Part of a small language model's weights: width 160, 106M tokens.
Each number is 128 + 32 x the weight over its row's rms, rounded and kept within 0 to 255. Layers, rows and columns count from 0. The size above them is the row's rms in percent of the matrix's.

# layer 3 attention value, 160x160, rms 0.0974, rows 67-95, columns 80-159
size [ 99 100  93 100  98  97  90  98 105  90  91 101  96  98  94  97 101  92  93  98  98  97  98 101  92  97 103  96  94]
[[159 101  80 132 130 122 203 131 153  81 112 171 175 146 122  98 128 134 142 109 123 185 109 191  58 187  80 126  82 163 126 164 132  80 140 116 139 133 155 191 137 121  98 137 122 159 123  98 115 136  96 165 116 108 170 149 118 235 151 170 137 142 133 123  99 130 130  79  97 127 105 132 110 194  70 154 142 113 175 124]
 [103  87 138 109 147  89  86 106 113  84 132  91 146 138 120 144 130  49 108 147 112 140 155 138 113 152 110 131 118 121 133  43 125 139 114 117 109 108 129 163 123 163 114 150 120  85 166  71 179 108 105 137  94 160 111 151 166 149 130 105 134 173 100 103 102 121 103  68 109  98 170 132 116  62 141 157 121  56 103 175]
 [138 132 187 100  99 183 162 120 174  47 187 149 134 152 121 133 130  96 128 130 128 136 140 152 129 205 116 141 125  99 140 156 139 148 148 122 136 134 115 118 103 132 150 115 139 126 113  67 133 164 140 143 128 120 150 179  91  51 164 126  88 113 139 135 161 166 138 153 112  93 142 206 122 132 170 109 110 112 136 124]
 [145  76 151 143 105  95 141  44  76 103  80 115 106  88 166 136 126  75  93 132  56 114 186  67 142 133 137 162 167 165  66  97  67 101 105 145 158 154  78 118  83  53 115 149 104  92 125  78  78 146 119 105 127 133 113  77 122 141 122 119 133 139 178 112 132 108 105  93 153 121 137 134  95  92 155  78 107 142 101 117]
 [122 169  86  73 129 135 154 158  57 130 143  98 184 127  81  59  71 131 150 175 183  90  79 148 107  99 126 103 209 104 105 145 109 132 126 127 149 154 110  94 160 111 166 124 177 116 122 109  96 140 159 116  72 191 178 180 118 116 142 105 105 137 140 111 152 138 171 152 141 127  75 127 131 107  91 141 153 126 120  91]
 [182  93 103 106 142 143  78 104 139 154 145 106 161 118 167 175 182  85 162 135 140 119 120  67 123 133 161 114 142 128 134  94 112 103  95  96 117 171  77 126 181 104 110  96 156  73 119 147 171 145 138 145 163 171 164 119 107 144 139 162 136 149 119 119 152 135 155 103 144  93 124  92 138 125 143 124 133  89 231 144]
 [ 62 139 142  68 201  81 112 127 137 171 157 187  89 113 134 140 143 143 111 125 136 134  80 137 177 120 115 174 108 155 117 123 137 133  74 125 120 171 125 125 146 123  93 151 111 192 135  89 136 103  80 212 105 125 101 161 202 167 162 142 112 164  91 161  82 139  98 117 115 133  81 121 109 104 108 155 124 146 110 125]
 [144 172 116  85 109 179 143 142 129  89 146 198 114 151 102 146 101 132  94 126  90 149 199 149 156 110 190 134 117 126 150  81 176 190  95 143 173 141 125 161 114 128 146 149 131 121 114 168  98 137 103  90 133 183 137 163 125 118  95 174 119 157 111 148 150  85 142  83 137 122 100 177 136 158  72 151 125 156 137  67]
 [125 127  94 102  68 152  99 140 115 101 112 123 101 121 158  90  67 132 171 129 146 149 125 144  85 176  68 117 150 198 140 172 171 107 150 160  97  74 150 147 169 116 173 199 157 117 102 113 121 191 157 137 123 114 183 134 142 102 143 100  76 106 149 139 103 153  79 115 127 150 183  86 144  35 110 139 131 124 172 136]
 [158 161 100 129 170 111 125 164 133 113 150 143  68  99 148  88  98 185 106 101 141 124 113  50  82 136 188 125  96  90  90  99 135 129 151 158 154 128 168 105 138 131  94 101 143 119  59  99 125 114 163 100 147 136 187 112 123  67 144 112  85 125 136 108 112 124 154  79 102 117 163 122 131  86  94 130 166 152 113 184]
 [200  89 165 120 149 107 133  75 160 158 139 132 153 130 138 152 144  88 201 184 165 181  89 128 175  94 128  86 124 124 174 110 200 127 158  80 157 156 135 116 156 151 113 177 123 117 109  78 136 137  75 124 166 123 149 132 150 173 145 140 129 100  68 155 204 112 128 128 108 185 148 148 153 126 169 182 128 116 148 102]
 [182 114 138 126 192 137 112 139 145  37 105 134  93 140 116 112 137 171 106 144  97 143 143  87 152 115 115  91 104  89 139 124 121 112 121 108 121 109 120 169  87 129 139 144 109 148 113 144 172 188 140 140 103 138 109 114 135 139 197 168 118 182 100 124 136 141 154 133 135 202 157 187 140  81  90 157  84 158 123  98]
 [193 101  96 139  84 101 145 120 198 153 144 129 124 101  64 155 151 129 121 114 152 123  84 111 142  86 131 129 135 135 107  85  82 160 158 112  87  86 146 119 137 121 131 114 192 165 157 165 202 149  79 164 178 128 126 105 114 145 158  91  38 123  86 135 113 117 170 127 126 107 151 196  92 129 148 163 121  96  41 145]
 [105 104 174 211  94 164  81 149 102 125 158 106 153 146  75 103 130 108  86 102 166 206 117  67 162 128 145 102 143 170  70 169 109 150 142 111  91 132 121 171 190 128 161 157 197 138 148 109 109 140 180 131 124  95 106  73 156 108 144 116 113  98 145 111 136 137 159  97 127 113  43 190 167 141  93  91  97 163 108 147]
 [104 165 126 110  90 178 145 112  41 137 116 119  90 113  75  97 133  77 168  73 129 168 105 105 116 134 125 156 115 119 106 175 146 133 133 117 110 107 168 166 146 153 235  81 115 119  90 147 145 158 118 140 247 212 115 164 138 150 142 125 135 158 119 111 164 129 105 124 168 161 109 151 166 139  72 124 141 178  96 134]
 [128 135 136 150 160 161 114 122 163 150 106  43 113 186 132  73 108 125 182 173 134 142 122 173  87 135 108 104 123 134 129 109 133 114 149  66  99 149 164 126 161  38  87 112 109 166  88  97 121 128  88 144 107 106 133 114 129 172 124 133 147 137  96 147 131 113 198 107 165  98 126 106  97 114 131 189 137 182 159 128]
 [121 126 163 114 126 137 129 173 136 133 165  65 162 117 125 138 136 191 145 160 129 116 154 117  94 108  80  94  98 118  73 141 120  85 115 137 123 144 115  85 132 100  96 105 127 151 168  93 130 146  99 130 128 158  85 134 112 136 161 139 126 118 202  77 127 121 171  85 130 125 131 148 121 159 121  98 120 132  68 161]
 [153 118  56 116  76 115  75  98 111 187 147 135  64 130 140 128 114 101 143 164 174 200 162  75 151 167 128 138  86 124 108 113 106  78 108 148 107 161 107 104 147 168 158 168 129 167 101 132 156 130 108  89 150 118 152 135 132 103 106 152 167 171 125 124 113 107 119 178 122  75 137  86  80 107 170 165 156 126 149 106]
 [ 38  78  95 118  88 123  93 193 105  85 144 112 152 153  79 144  88 151 116 124 137 130 121 145  67 147 102 128  94 146 134 133 109 153 170 179 127 109 103 116 147 167 151 107 160 122 149  93  89 127 136 113 174 107 185 129 128 138 134 174 111 141 161  73 126 112 156  89 135  73 132 122 166 131  83 131 133 121 159 127]
 [125 160 150 117 140  94 148 140  79 151  73 137 106 189 138 133  75 130 142  78 134 125  73 119 117 125 120  96 136 140 137 191 182 147 104 148 143 136 150 139 163 144 163 133 154 141 143 219 108 103 130  92 152 192 151 200 158 136 118 156 122 169 149 164 154 181 182 148 119 164 186  91 166 112 112 104 185 146  98 157]
 [139 151 100 187 115 116 113 143  81  62 152 125 164 113 118 132 226 127  86 105 113 124 122  87 120 176 137 129 147 116 115 141 140  94 119 180 144 152 124 188  87 116 154 132 143 150 106 155  78 166 107  79 143 110 110 131 116 198 120  84 142 147 108 173 110 138 102 103 122 121 125  78  95 117 111 191 145 190 155 208]
 [143  79 134 153 162 115 144  95 115 133 114 111 133 150  78 121 118 127 145 111  86  87 123  72  96 137 158 140 121 106 160 138 162 169 208 182 100 173 168  76 158 109  92 172 100 142 116  92  90 118 111 123  94 130 135 155 139  37 113 132 197  78 146 111 158 168  82 188  99 143  87 103 118 145 194 145 116 157 102 206]
 [ 98 108 125  85 206 110  66 123  81 164 174 178 145 119 175 126 186  96 111 103  57  63 131 128 122 166 100 117 142 136 122  73 123 145 128  86 159 139 128 160 129 148  99 133  90  49  93 129  87  54 122 109 107 175 115  56 107 155 151  65 101 163 121 105 136 116 139 132 100 126 127 152  88  95 150 133  87 137  92  82]
 [ 94 148  94 128  72 183  76 127 126 122 130 158 128 108  68 113 114 114 128 103 153  93 157  63 159 128 108 166 116 162 162  92 130 142  73  65  40 144 146 117 160 120 100 124  85 133 110 183 162 134 168 155 134  67 135  82  75 153  98 112 116 172  86  97  92  99 188 168 142 142 132 152 162 184 100 118 126 155  56 146]
 [ 69  90 141 143  90 146  87  84 172 122 105 164  99 121  93 176 104  92 163  95  95 111 146 146 120 161 147 153 133 129  95 136  73  73 155 106 163 182 136 172 156 107 144 117 149 130 101 181 139 134  79 124 148 128 169  84 119 165 140 145 149 142  97 109 122 113  91 152 125 151 161  45 140 137 127 174 122  87 138 154]
 [182 125 174 157 102 115  90 107 211 137 120 121 143 106 120 130  93 152 114 120 175 108  99 140 129 121 157 101 102 148  76 127 166 127 166  92 152 153 135 144 176 147 122 196 145 144 112 135 148 114 150  68  77 119  97  91 158 104 212 151 151 105  66 138  70 155 173 186 177 123 148  98  87 113 171  63 151 118  89 112]
 [174 119 121  40 102 160 132 146 104 128 171 112 146 120 142 119 139 101 135  92 105 127 114 113 126 146 123 168 152 150 132 116 143 103  92 141 133 138 105 188 171 106 174 120 157 121 120 120 149 164 163 175 113 180 103  97 141 132 131 129 134 148 159  53  95 136 147 128  75 149 156  72  95 132  90 164  78  77 176 111]
 [138 115 148 114 160 130 180 151 180 130 123  65 143  76  97  77  66  98  94 154  63 123 166 129 158 110 140 165  61 132  82 132  99  90 108  99 141 141 144 148 126  90 110 150 175 117 104 128  97 136 169  92 151 122 154 147 111  98 179 132  96  70 150  78  87 125 132 108 193 161 104 135 153 134 147  85  90 121  80 154]
 [121 153  89 108 118 104 120 163 102 124 129 107 133 155 147 144  79  95 162 142 103 145 104 148 162 148  90 138 100 135  83 142 160 159 126 147 110 142  96  68 105  88 121 100 135 107  89 107  92  84 185  85 128 157 131  82 107 201 119 170 105  90 138 100 117 166 172  83  52 115 134 169 180  99 144 128 140 111 120 112]]
# layer 3 attention output (transposed), 160x160, rms 0.0918, rows 67-95, columns 80-159
size [ 99 103  97  98 104  97  94  99  99  93  88 101  97 101  92 101 101  97  93  97  98  98  98  98  99  97 106  99  99]
[[116  96 100 128 120 137 105 121  82 116 184 174 109 114 101 146 108 116  94 198 111 153 104 135 162 174 140 126 101  97 180 138  92 112 102 117 135 161  89 103 168 108 140  66 110 123 127 105  38 152 111 144 164  91 150 108  99  88 152 112 147 138 148 139 157  51 178 162 137  86 152 148  63 130 160 118  97 157 103  83]
 [ 83  85 120 109 146  46 141 101 108 119  86 151 117  77 104 126 140 135 158 113 127 153 213 102 103 187  94 128 144 147 184 169 165 150 121 113 188 112  91 137 163 168  76 137 124 105  61 141 125 123  68  79 138 131  66 137  78 129 131 102 103 143 194 154 118 135 117 128 144  74  88 156 132 146 171 123  96 125  94 145]
 [128 149 167 174  87 117 113 176 119 113 144 135 171 103 151 115 147  63 139 183 154 128 152 106 157 139 105 158 109 165  97 190 160 229 144 124 143 141 139  87 150 181 151  52 177 189 127 104 150 125 138 146 130  55 133  94 104 116 134 116 138  96 136 129  99 196 199 109 112 128 166 119 123 109 130 115 172 100 123  96]
 [145 157 141 119 126 100 137  66 128 150 148 142 165 163 172 125 125 106 155 113 146 138 100 196 112 161  92  91  98  91 131 154 148 105 150 154 148 157 148 119 129 149  92 123 127 142 133 219 131 110 147 113 144 190 114 139 104 133 102 146 140 104 107 152  95 106 124 125 108 179  83 108 141 140 172 170 129 164 123  78]
 [103  99 122 146 100 143 108 155  73 193  97 160 196  75 105 160  92 146 140 152 133  85 107 126 107 136 175 150 133 150 103  95  98  86 145 110 115 108 127 138 146 135 120 125 152 113 113 155  94  99 159 158 138  85 146 119 151 161  99  99 117 155 117 155  89 131 169  71 129 134 121  83 201  74 114 184 103 140  98 137]
 [121 180  81  72 123 146 159 102 157 155 167 114 110 150 199 131 170 143  89  95 163 141 106 104 117 121 166 132  75 126 106 142 146 114 114 138 186 101 150 113  77 149  70  78  80  76 124 113 122 109 155 120 126  90 171 131  92 107 150  63 132 118  68 151 121  82 119 149 142  95 120 147  87 129 127 142 140  94 131 121]
 [112 131 126  69 123 135 186 116 164 104 130 138 109 104  76 140 135 128 106  92 137 144 105 110 140 113  74 152  88  99 135 160  98 196 150 180 111  66 112 159 115  71  88 135 132  55 115 100 180 183 126 141 137 102  93 122 124 108 129 117  74 138  85 130 159 104 153 107  44 132 113 165 152  87  87  91 114 145  68 130]
 [148 149 135 173 159 138 124 123 155 153 132 157 172 123  68 133 162  92 109 104  78 116 102 148 140 184 115 101 129 143  51 155 124  48 156 181 151 127 147 137 107 148 211 151 136 186 174  61 134 142 118 137  91 175 161 184  88  93  79 110 128 129 157 135 163 122 158 124 165 146 122 161 172 153 134 124 136 124 141 131]
 [120 125 164 145 125 113 116 181 117 159 150 170 131  77 172 129  98 131 164 144  91 138 124 162 177 202 168  89 137 109 135 152 166 135 134  97 125  84 110  69 152 126 112  93 161  94  99 120 117 140 171 157 144 153 214 141 145 127 146 138 125  80 149 128 121 121 167 160 149 131 170  83 129 158  66 121 156 162  96 156]
 [106  84 118 132 129 113 135 150 111 125 134 111  93 142 118 113  80 106 113 149 122 120 100 146 159 123 159 100 155 126 136  81 133  70  66 153 207  89  92 165 188 111 142 127 134 126 129 160 173 135  37 155 156  54 135 127 125 190 183 190 142 107 106 102 133 124 134 138 118 132 154  77 141  96  93 160 120 123  76 109]
 [165 162 142  79  80 132 117 145 152 158 129 179 156 216  89 123 126 119 118 112 159 109 129  98 162  66 157 146 102 149 117 112  95  80 128 174 134  84 138  85 155 144 126 168 115 127 116  68 115 128 159 104 103 104 161 175 153 104  96  88  91  87 119 130  73 116 149  96 176  87 113 128 132  50 194  81 106 134  74 134]
 [ 83 118 137 119  86 163 134 161 164  93 126 145 116  70 113 100  94 170  93 142 148 105 149 132 124 109 120 142 117  77 165 180 101 143 161 140  80  94 143  96 193 133 155 124 131 141  80 155 193 119 165  81 116 110 118 171 108 139 146 125 156  90 171  57 107  65 192 114 139  67 122 137 170 166 135 119 104 158 137  43]
 [188 112 131 103 113 162 175 176 113 100 154 197 125 174 164  94 141 128  67 119 144 111 105 151  66 157  75 161 140 116 146 118 124 128  99  86  93 117 105 204 143 124 153 110 158 125 133  94 186 172  94 122 107 135 137 183  84 132 157 104  99 153  84 150 157 127 139 104 129 132  75 127 135 115 151 144 101 151 112 191]
 [ 61  94 113 149 126 134 118  75 180 158 178 123 139 128 179  98 119 156 108 116  58 142  69 146 171 157  51  98 158 101 151 109 105 152 113  88  82  80 175  82  88 131 175 129 138  95 127 106 133 156  90 107 135  60  76  84 142 110 134 146  85 143  63 116  57 136 135 145 114 152  85  52 151  89  64 150 143 140 127 158]
 [110 119  95 121 103 172 140 133 106 169 102  94 166 165 128 195 118  79 130 124 196 166  74 179 110 155 180 153 131 118 141 178 130 151 129  59 102 121 106  89 124 148 195 127 143  28 133 130 156 118 124 125 128 113 139 109 111 135 167 140 156 129 102  95 113 168 202 165 152 192  98 100 137 159 100  98 148 130 114 149]
 [127 132 134  99 112  89 123 170 168 193 115 131 180 131 129 131 184 104 143 144  99 123  91  98 123 135 132 113 131  65  98 124  80 164  81 112  92 107 105 115 143 127  79 134 140 136 104 147 147 100 156 139 100 164 188 169  93 135 153 103 151 149 193 175 148 133  77  34  95  95  91 133 134 110 106  87 111 121 160 120]
 [106 119 104 165  99 103  98 126 100 145  97 107 106 121  69 146  61 110 116 116 113 160 111  95 162 150 104 154 151 116 185 109 165 130  98 141 115  92 124 118 132 125 104  92 158  64  82 177 141 148 135 168 140 127 173 186 118  92 198  92 119 129 152  74 145 175 158  62 124 164 136  65  83 125 125 104 117 112 151 120]
 [ 75 130 116  81 165 138 123 188 138 120 102  96 164 163 171 152 159 106 175 143 125 103 157 160 134 116  85  62  99 140 132 141 100 121 102  71 153 154 111 105  92  81 120 133 123 153 173 174 151  58 136 124 147 105 164  85  69 167  94 152  80 155 125 110 137 101 143  98 113 126 110 115 106 126 135 110 135 105  69 136]
 [127 156 143 152 122  97  68 151  71 178  92 125 137 111 149 152 123 164 139 114  89 101  76 120 188 237 160 138  79 165 100 104 144 127 101 122  80 204 217 133 160 158  85 101 115 109 115 157 138 135  72 164 106 101 112 142 136 115 143 120 132 144 149 144 172 153 128 118 134 159 152  94 154 124  74 213 161 188 138 151]
 [140 141  62 166 120  96 162  87  99 162 161  87 112 151 122 110 143 160 137  48 200 173  27  60 148 147 155 175 165 105 124  67  96 144 199 148 120 139 138 133 123 132 175 144 164  98 151  87 137 112 148 142 158 129 133  95 117 144 121 155 113  85 135 119  95 183 129 121 136 198 105 132 140 130 127 138  78  91 103 193]
 [142 181 139 151 137 120  94 106 204  98 141 200 135 138 111 142 171  67 121 129 142 144  74 104  98 153 170  55 107 109 130 114 138 167 140 112 156 160 141 111 145 155  83 143 132  74  83 153 196 123  74  58 136 129 152 110 147  92 154 144 173 127 136 118 168 130 188 125 116 137 119 100  93 146  93 119 156 178  94 120]
 [103  85  77 136 138 114 148 186 166 154 114  68 131  88 144 113 169  90  81 109 104 161 151  79 111  84 152 140 103 114 111 157 190 111 132 155 105  86 155 141 150 116  85 150 146 145 152 135 121 177 133 105  84 154  82 132 178 110 102 181  91 130 109  93 109 167 124 129 122 126 138  84 130 135  83 119 198  92  99 130]
 [124 107  99 106 114 126 124 119 143 107 114 167 155 122 159  86  83 127 108 196 124 168 123 119  84 103  91  85 128 166 101 142 161 147 147 199 139 142 158 101  75 144  86 198 132  83  72 102 199  67 171  97 126  79 101 132 195 112  72 133 158  86 139 126 113  57 101 149  97 146 115 161 110 114 135 132  82 112 144 138]
 [175 151  32 121 118 153  83 109 113 158 122 161 143 111 176 101 183 113 108 184 152 128 141 123  96 170  75 129 109 111 111 127 147 201 140 187  55 140 168 179 109  88 141 133  75  89 185 142 117 123  88 171 141  86 141 136 141 103 169 135  72 132 130  93 141  70  82 124 162 182 108 125 148 150 125 168 125 109 107 121]
 [ 72 180 170 101 133  90 104 141 123 156 114  77 110 155 152 133 140 100  93 175  68 137 142 136 161 144 140 149  57 165 166 139 114  98  87 134 176 190  93 133 150 151 191  76 165 121 167 143 152 176 161 147 124 147 102  85 136  97 100 179 148 112 183 134 196 104 118  73 125  47  96 132 112 109 118 125  95 117 103  91]
 [167 114 108 117 100  70 185 135 153 114 221 109  93 179 134 122 143 111 188 134  99 129  96 167 148  73 119 100 149 154 155 114 152 100  58 124 118  79 130 202 137  65 158 123  81 143 153 152 127 167 143 114 110 146 133 133 122 136  79  98 124  74 167 106 151  91 148  80 173 101 132 135 127 101  78  44  90 101  95 174]
 [ 99  93 114 134 178 162 105  90 136  95 108 156 135 103 124 169 124 120 148 175 125 151 101 207 167 199 121 140 109  82 139 177 143 145  37 136 152 115 161 147 143 184 113 163 131 132  71  95 135 131 140 145 106 123 158 174 151 125 115 131 100 183 184 166 143  73  89 136 139 126 172 151 153 144 100 197  89 122  62 135]
 [134  66 157 134 138 103 144 142 100 140 147 123 151 113  93 178 115 114  70 101  82 113 108 141 111 119 155 148 114  72 159 127 180 185  86 123 132 142 144  69 169  79 140 130 148 133 136 121 123 154 216 176 122 169 122  78 162 116 147  80  73 145 104 143 181 122 163 125 127 175 102 110 214 107  88 118 124 133 146  91]
 [122 102 171  86 173 111 111 180 163 151 154 118 159 115  97 152 152 171 163 163 133 143  76  94 219 159 112 161 172 139  95  92 149  77 119 184 149 129 111  78 141 133 140 117  92 119 137 127 146 123 165 169 121 131 181 185 165 140 112 127  96 157 101 114  79 105 138 146  90  95  80  78 117 144  97 164 103 110 129 177]]
# layer 3 attention query, 160x160, rms 0.092, rows 96-109, columns 80-159
size [ 99 101  98  60  54 104  99 102  97  99 101  97 106  92]
[[ 66 183 161 147 207 130 139 191  97 147 197 100 147 177 165 101 187 129 129 146  96 136 145 141 148  95  48 104 130 121 103 129 127 152 139 126 140 122 122 106 117  92  90  92  81 160 139 152  42 107  94 149 122 190 103 158  89 107 129 177 140 183 134 116 147 192 128 109  94  82 132 206 149 121 143 113 138 125  80 147]
 [173  97 129 176 138 141 114 128 154 142  80 160 143 106  98 141 133 152 107  93 144 149 100 191 128 145 138 156 116  92 103 107 117 150 116  74  94 126 103 145 191 132 160 125 149 130 121 109 120 126 105  86 147 123 161 109 149 114 132  98  98 136  94 138 152 113  95 170 134 188 139  36 103  83 133 129 158  79 181  66]
 [171  92 108 151  82 107 124 107 168 100  83 196 160  87  46 161 118 152 137 121 156 174  93 128 146 152 145 137 131 138 128 102  87  43 157 124  65 127 124 134 182 120 158 135 177  89 110 135 175 133 118 105 162 111 125  75 198 146  91 141  82  94  84 177 128 128 122 126 170 152 112  97 124 108 136 127 165 118 194  94]
 [117 119 129 124 144 153 150  89 135 159 110  35  61 143 171 128 118 142 152 126 131 140 143 139 122 168  79 144 199 116  48 108 122 143 143 157 181 164  63 126 123 112 135 100 110 179 141 120  87 139 131 138 154 153 148 142 115 152 177  93 200 103 130 102 101 117 127 116 188 129 168  63  95 132  94  85 107  81  63 126]
 [107 136 187 115 130 102 120 126 144 117 105 170 111 115 120 129 124 171 165 160  96 178 173 111 108  99 166 148 127 158 159 164 155 110  94 116 159 165 179 116 116 105  99 173 142 145  85 171 134  46 113  73 122 115 136 130 147 187  66 129  74 108 144 143 146 148 123 121 123 117  71 120  53 116  95 108 211 132  91 126]
 [157 137 115 138  72 122 137  76 213 107  60 161 135 121  58 176 123 178 145 117 113 174 117 170 174 123 139 129 134 119  74 107  96  44 160 101  98 147  93 162 161 150 181 132 129 112  79 110 123 119 107 105 156 117 147  85 184 129 142 126 100 109  67 175 141  89  85 133 170 158 124  84 111 132 115 119 152  86 144  70]
 [ 60  94  84  92  86 181 155 133 120 100 114 118 139 143  85 100  93  89  87 125 144  86 134 109 160 106 157  93 120 122 193 151  76 109 115 147 164 126  58 163 153 101  80 127 154 110 127 100 104 144  38 179 111 209  95 148 141  85 138 145 123 125 119 158 109  98 142  69 183 187 120 110 149 124  91 132 132 140 100 174]
 [141 137 140 198  65 112 120 128 125 117 137  66  88 138 126 142 106 135  67 134 161 118 137 121 143 155  78 123  79  67 143 155 123 126  84 151 159  61 126 131 187 135 109  87 117 106  74 184 154  94 170 105 126 129 119 115 122 147 180 133 122  83 133 158 152 141 174 102  67  78 128 105 141 156 194 147 103 137 159  61]
 [ 59 120 118  79 117 129 157 183 147 127 181 125 141 140 113 124 178 135 122  87 133 149 138 141 105 114 151 105 131 150 169 135 174 139 132 129 130 166 115 114 137 175 122 105 152  99 144 145 113 172 126 145  61  88 178 108 151 111  86 106 143 115 162 125  93 155  91 152 202 130  94 162 173 126  89 134 186 131 160 117]
 [167 158 121 143 159 120 142 135 130 108 147 184 127 109  82 147 157  55 108 133 108 115 143 129  88 137 139 116  87 112 106 140 180 124 167  90 123  96 109 148 116 139 135 123 157 156  87  96 194 167  96 149 111 158 130 119 131  67 138 163 128 108 164  89 115  87  45 107 135  90 139 183 190 148 119 106 138 121  84 104]
 [142 122 189 166 133 170 113 186 180 142 105 113 145  88 133 174  80  85 111 113 169 120 124 154  96 138 155 132  42  85 144 165 178 165 119 169  82  73 147 109 173 163 115 102 187 146  94 141 151 144  81 145 137  85 145 116  73 115 154  63 146 145 100 135 175 156  72 180 108 109 141 111  98 120 162 135 129 155 118 120]
 [145 111 110 146  95 110 148 134 131 115 139 122 146 151 120  96 110 114 100 191 129 106 168 116 129 111 156 103  74 106 155 158 152 148 156 115 105 143 135 114 107 131 136 124 130 141 152 140 106 155 121 165 169  54 164 143 166 135 138 123 196 124 124 115 125  98 189 117 131 162 159 111 149 133 112 132 146 104 167 120]
 [ 39 160 149 147  88 128 134 146 155 168 146 129  55 113 123 129 126  70 146 160 133 117 158 103  98 157  94 154 141 158 107 160  77 151 161 146  84 121 147  65 112  71  76 109 144  59 118 180 124 139 159 146 115 194 136 183 100  58  79 122 137  96 145  83  82 135 141  79 146 105 106 136 109  88 112 191 161  99 154 126]
 [ 84 157 104 200 152 156 137  92 120 154 149 114 155 107 139 142 152 104 192 124 165 122 117 178 116 137 120 162 122  53 146 158 166  49 148 129 113 132 169 131 173 114 106 106 142  99 141 101 140 125 105 129 113  77 145 177 156 114 137  91 152 135 153 148  99 189  57 127 160 117  74 101 146  75 100 119 146 122 155 168]]
# layer 3 attention key, 160x160, rms 0.096, rows 96-108, columns 80-159
size [101  88 109  76 109 154 101 107  94  96  98  93 105]
[[109  71 154  63 129 126 169  93 110 147 187 140 146 138 139  95 145 113 144 161 140 115 110 112 102  96 105 124 176  71 171 127 138  85 145 145 142  67 149 101 105 129 119 133  97 156 148 162 102 150 109 177  94 117 110 230 121 112  96  88 127 174 142 125  80 121 150  92  69 131 163 191 202 136 143 172 133 138  83 153]
 [ 82 105 173 136 177 157  87 175  74 147 202  96 112 153 146  72 146 103 119 133 126 107 140 106 158 124 104 126 179 109 132 130 159 122 134  99 160 116 190  94 132 127 119 170 114 169 130 166  74 150 130 129 111 116  90 209 153  41 141 152 132 128 154  83 110 138 171 130  73 116 144 177 160 153 101 108 110 165  77 155]
 [177 126 141 135  88  81  71 115 183  68  62 123 119  84  58 137 104 146 124 132  92 164 120 175 129 132 144 161 150 165  96 125 155 175  98 110  77 192 122 130 115 154 141 139 141 110 100  88 154  97 124 103 102 128 138 103 115 139 128 176 135 109  75 124 139 135 145 132 112 193  96  98  87 106 173 131 146 120 156 133]
 [136  94 147 146 120 124 129 139  93 111 136 175 130 104 169 112 121 137 105  98 160 109 226 126 107 107 152 137  56  66 116 110 117 106 132 121 131  72 114 141 105  72  98  87 117 153 133 177 131 198 117 153 100 119 132 180  71 139 147  33 120 167 146 115 147 139 186 157 107 150 122 168 170  89 144  81 136 169 124 102]
 [144 153 147 116  66 101 104  91 142 124 115 122 135  99  96 170 144 146 130 106 152 159 105 135 113 154 126 148 125 149 127 113 139 107 131 114  65 170 158 135 127 141 129 118 143  67 114 124 133 118 129 134 197 125 133  96 143 142 117 151  64 121  93 141 136 102 103 128 207 178 107  96  87 116 106 120 146 123 191 111]
 [153 155 161 119  89  93  73 101 154 111  83 148 125  92  95 158 125 188 147 114  93 181  96 168 118 117 123 171 170 180  87 126 148 134 102 107  97 188 143 135 138 150 147 134 133  72  62 119 136  72 131 123 156 157 147 110 160 133 108 146 124 102  76 119 152 113 126 141 180 175 104 134 133 165 138 169 137 112 126 134]
 [147 160 137 153 134  98 117  89 167 125  83 171 124  92  91 143 154 154 147 126  87 143 137 130 127 178 138 138 133 223 103 131 155 169 140 128  34 131  84 149 117  50 127 165 143  97  82 156 170 135  81 130  92 157 156 129 159 179 113 154 121 141 130 147 109  78 121  58 157 134 143 104 166 129 159 139 143 150 124 140]
 [ 92 124 121  96 112  92 108 169 171  82  91  91 103  69  94 150 178 149 169 186 131 173  94 102 105  70  84 175 117 145 104  96 128 196 128  93  78 104 131 108 100 151 156 120 175 137 103  46 146 107 133  66 144 111 201 110 114 176  94 134 116 117  93 159 128 119  72 123 177 178 123 118  82 154 111 109 179 129 146 136]
 [154  94 116 129 122 139 153 129 106  99 111 115  98 161 140 123 107 171 131 144  76  97 135 109 132 128 157 162 124 101 115 143 167  56 132 108 115 206 149 146 171 142 131 163 125 143 130 171 133 159 140 190 157  83 109  91 164 115 145 148 126 122 148  94 182  89 125 142 172 156 126  73 147 158  95 115 150 122 170 179]
 [155 118  78 141 114 100 163 133 140 176 148 144 151 200 105  77  88 121 107 155 124  46 127 135  50 207 149 130 158  79 181 126 177 148  61 133 129 161  70 122 129 132 111 134 162 140 129 122 167 148 161 140 107 139 107 131 120  67 146  85 140 183 167 158  93  75  78 124 187 197  73 129 196 119 146 139 106 153  95 111]
 [ 83 180  70 146  90 131 155 128 156 116 146 127 178 116 115 112 189 113 119 205 139 155 100 120  98  93 202 120  89 117  90 183 115  80 127 110 109 162 158 126 196 111 168 110 107 137 158  65 139 134 124 147 115 137 106  84  79 100 131 119  92 116 176 149 133 156 146 139 130  60 137 130  81 143 100 172 101 186  64 129]
 [143 140 150  84 110 128  94 178 122 140  90 176 149 142  84 120 112 123 195 140 100 191 127 143 126 189 100  43 174 118 113 119 136 161 144  97 129 137 127 135 143 112 112  94 174 173 124 129 164 164 168 149  95 160 136  45 101 137 127  99 135 141 149 144 119 115  96 168 199 128 198 171 177 176 167 135 117  97  92  69]
 [ 61 146 117 101 146 121 100 142 117 129  92 195  74 136 123 125  92 109 146 170 156 143 210  93 129 108 152 139 142 116  94 159  87 123 154 123 112 162 108 108 170 125 134 130 135 120  86 102 141 134 106 125 130 157 143 108 144 108 127 241 125  78 100 112  99 124 188 183 179  99  69  96  70 102 116 154 122  85 135  93]]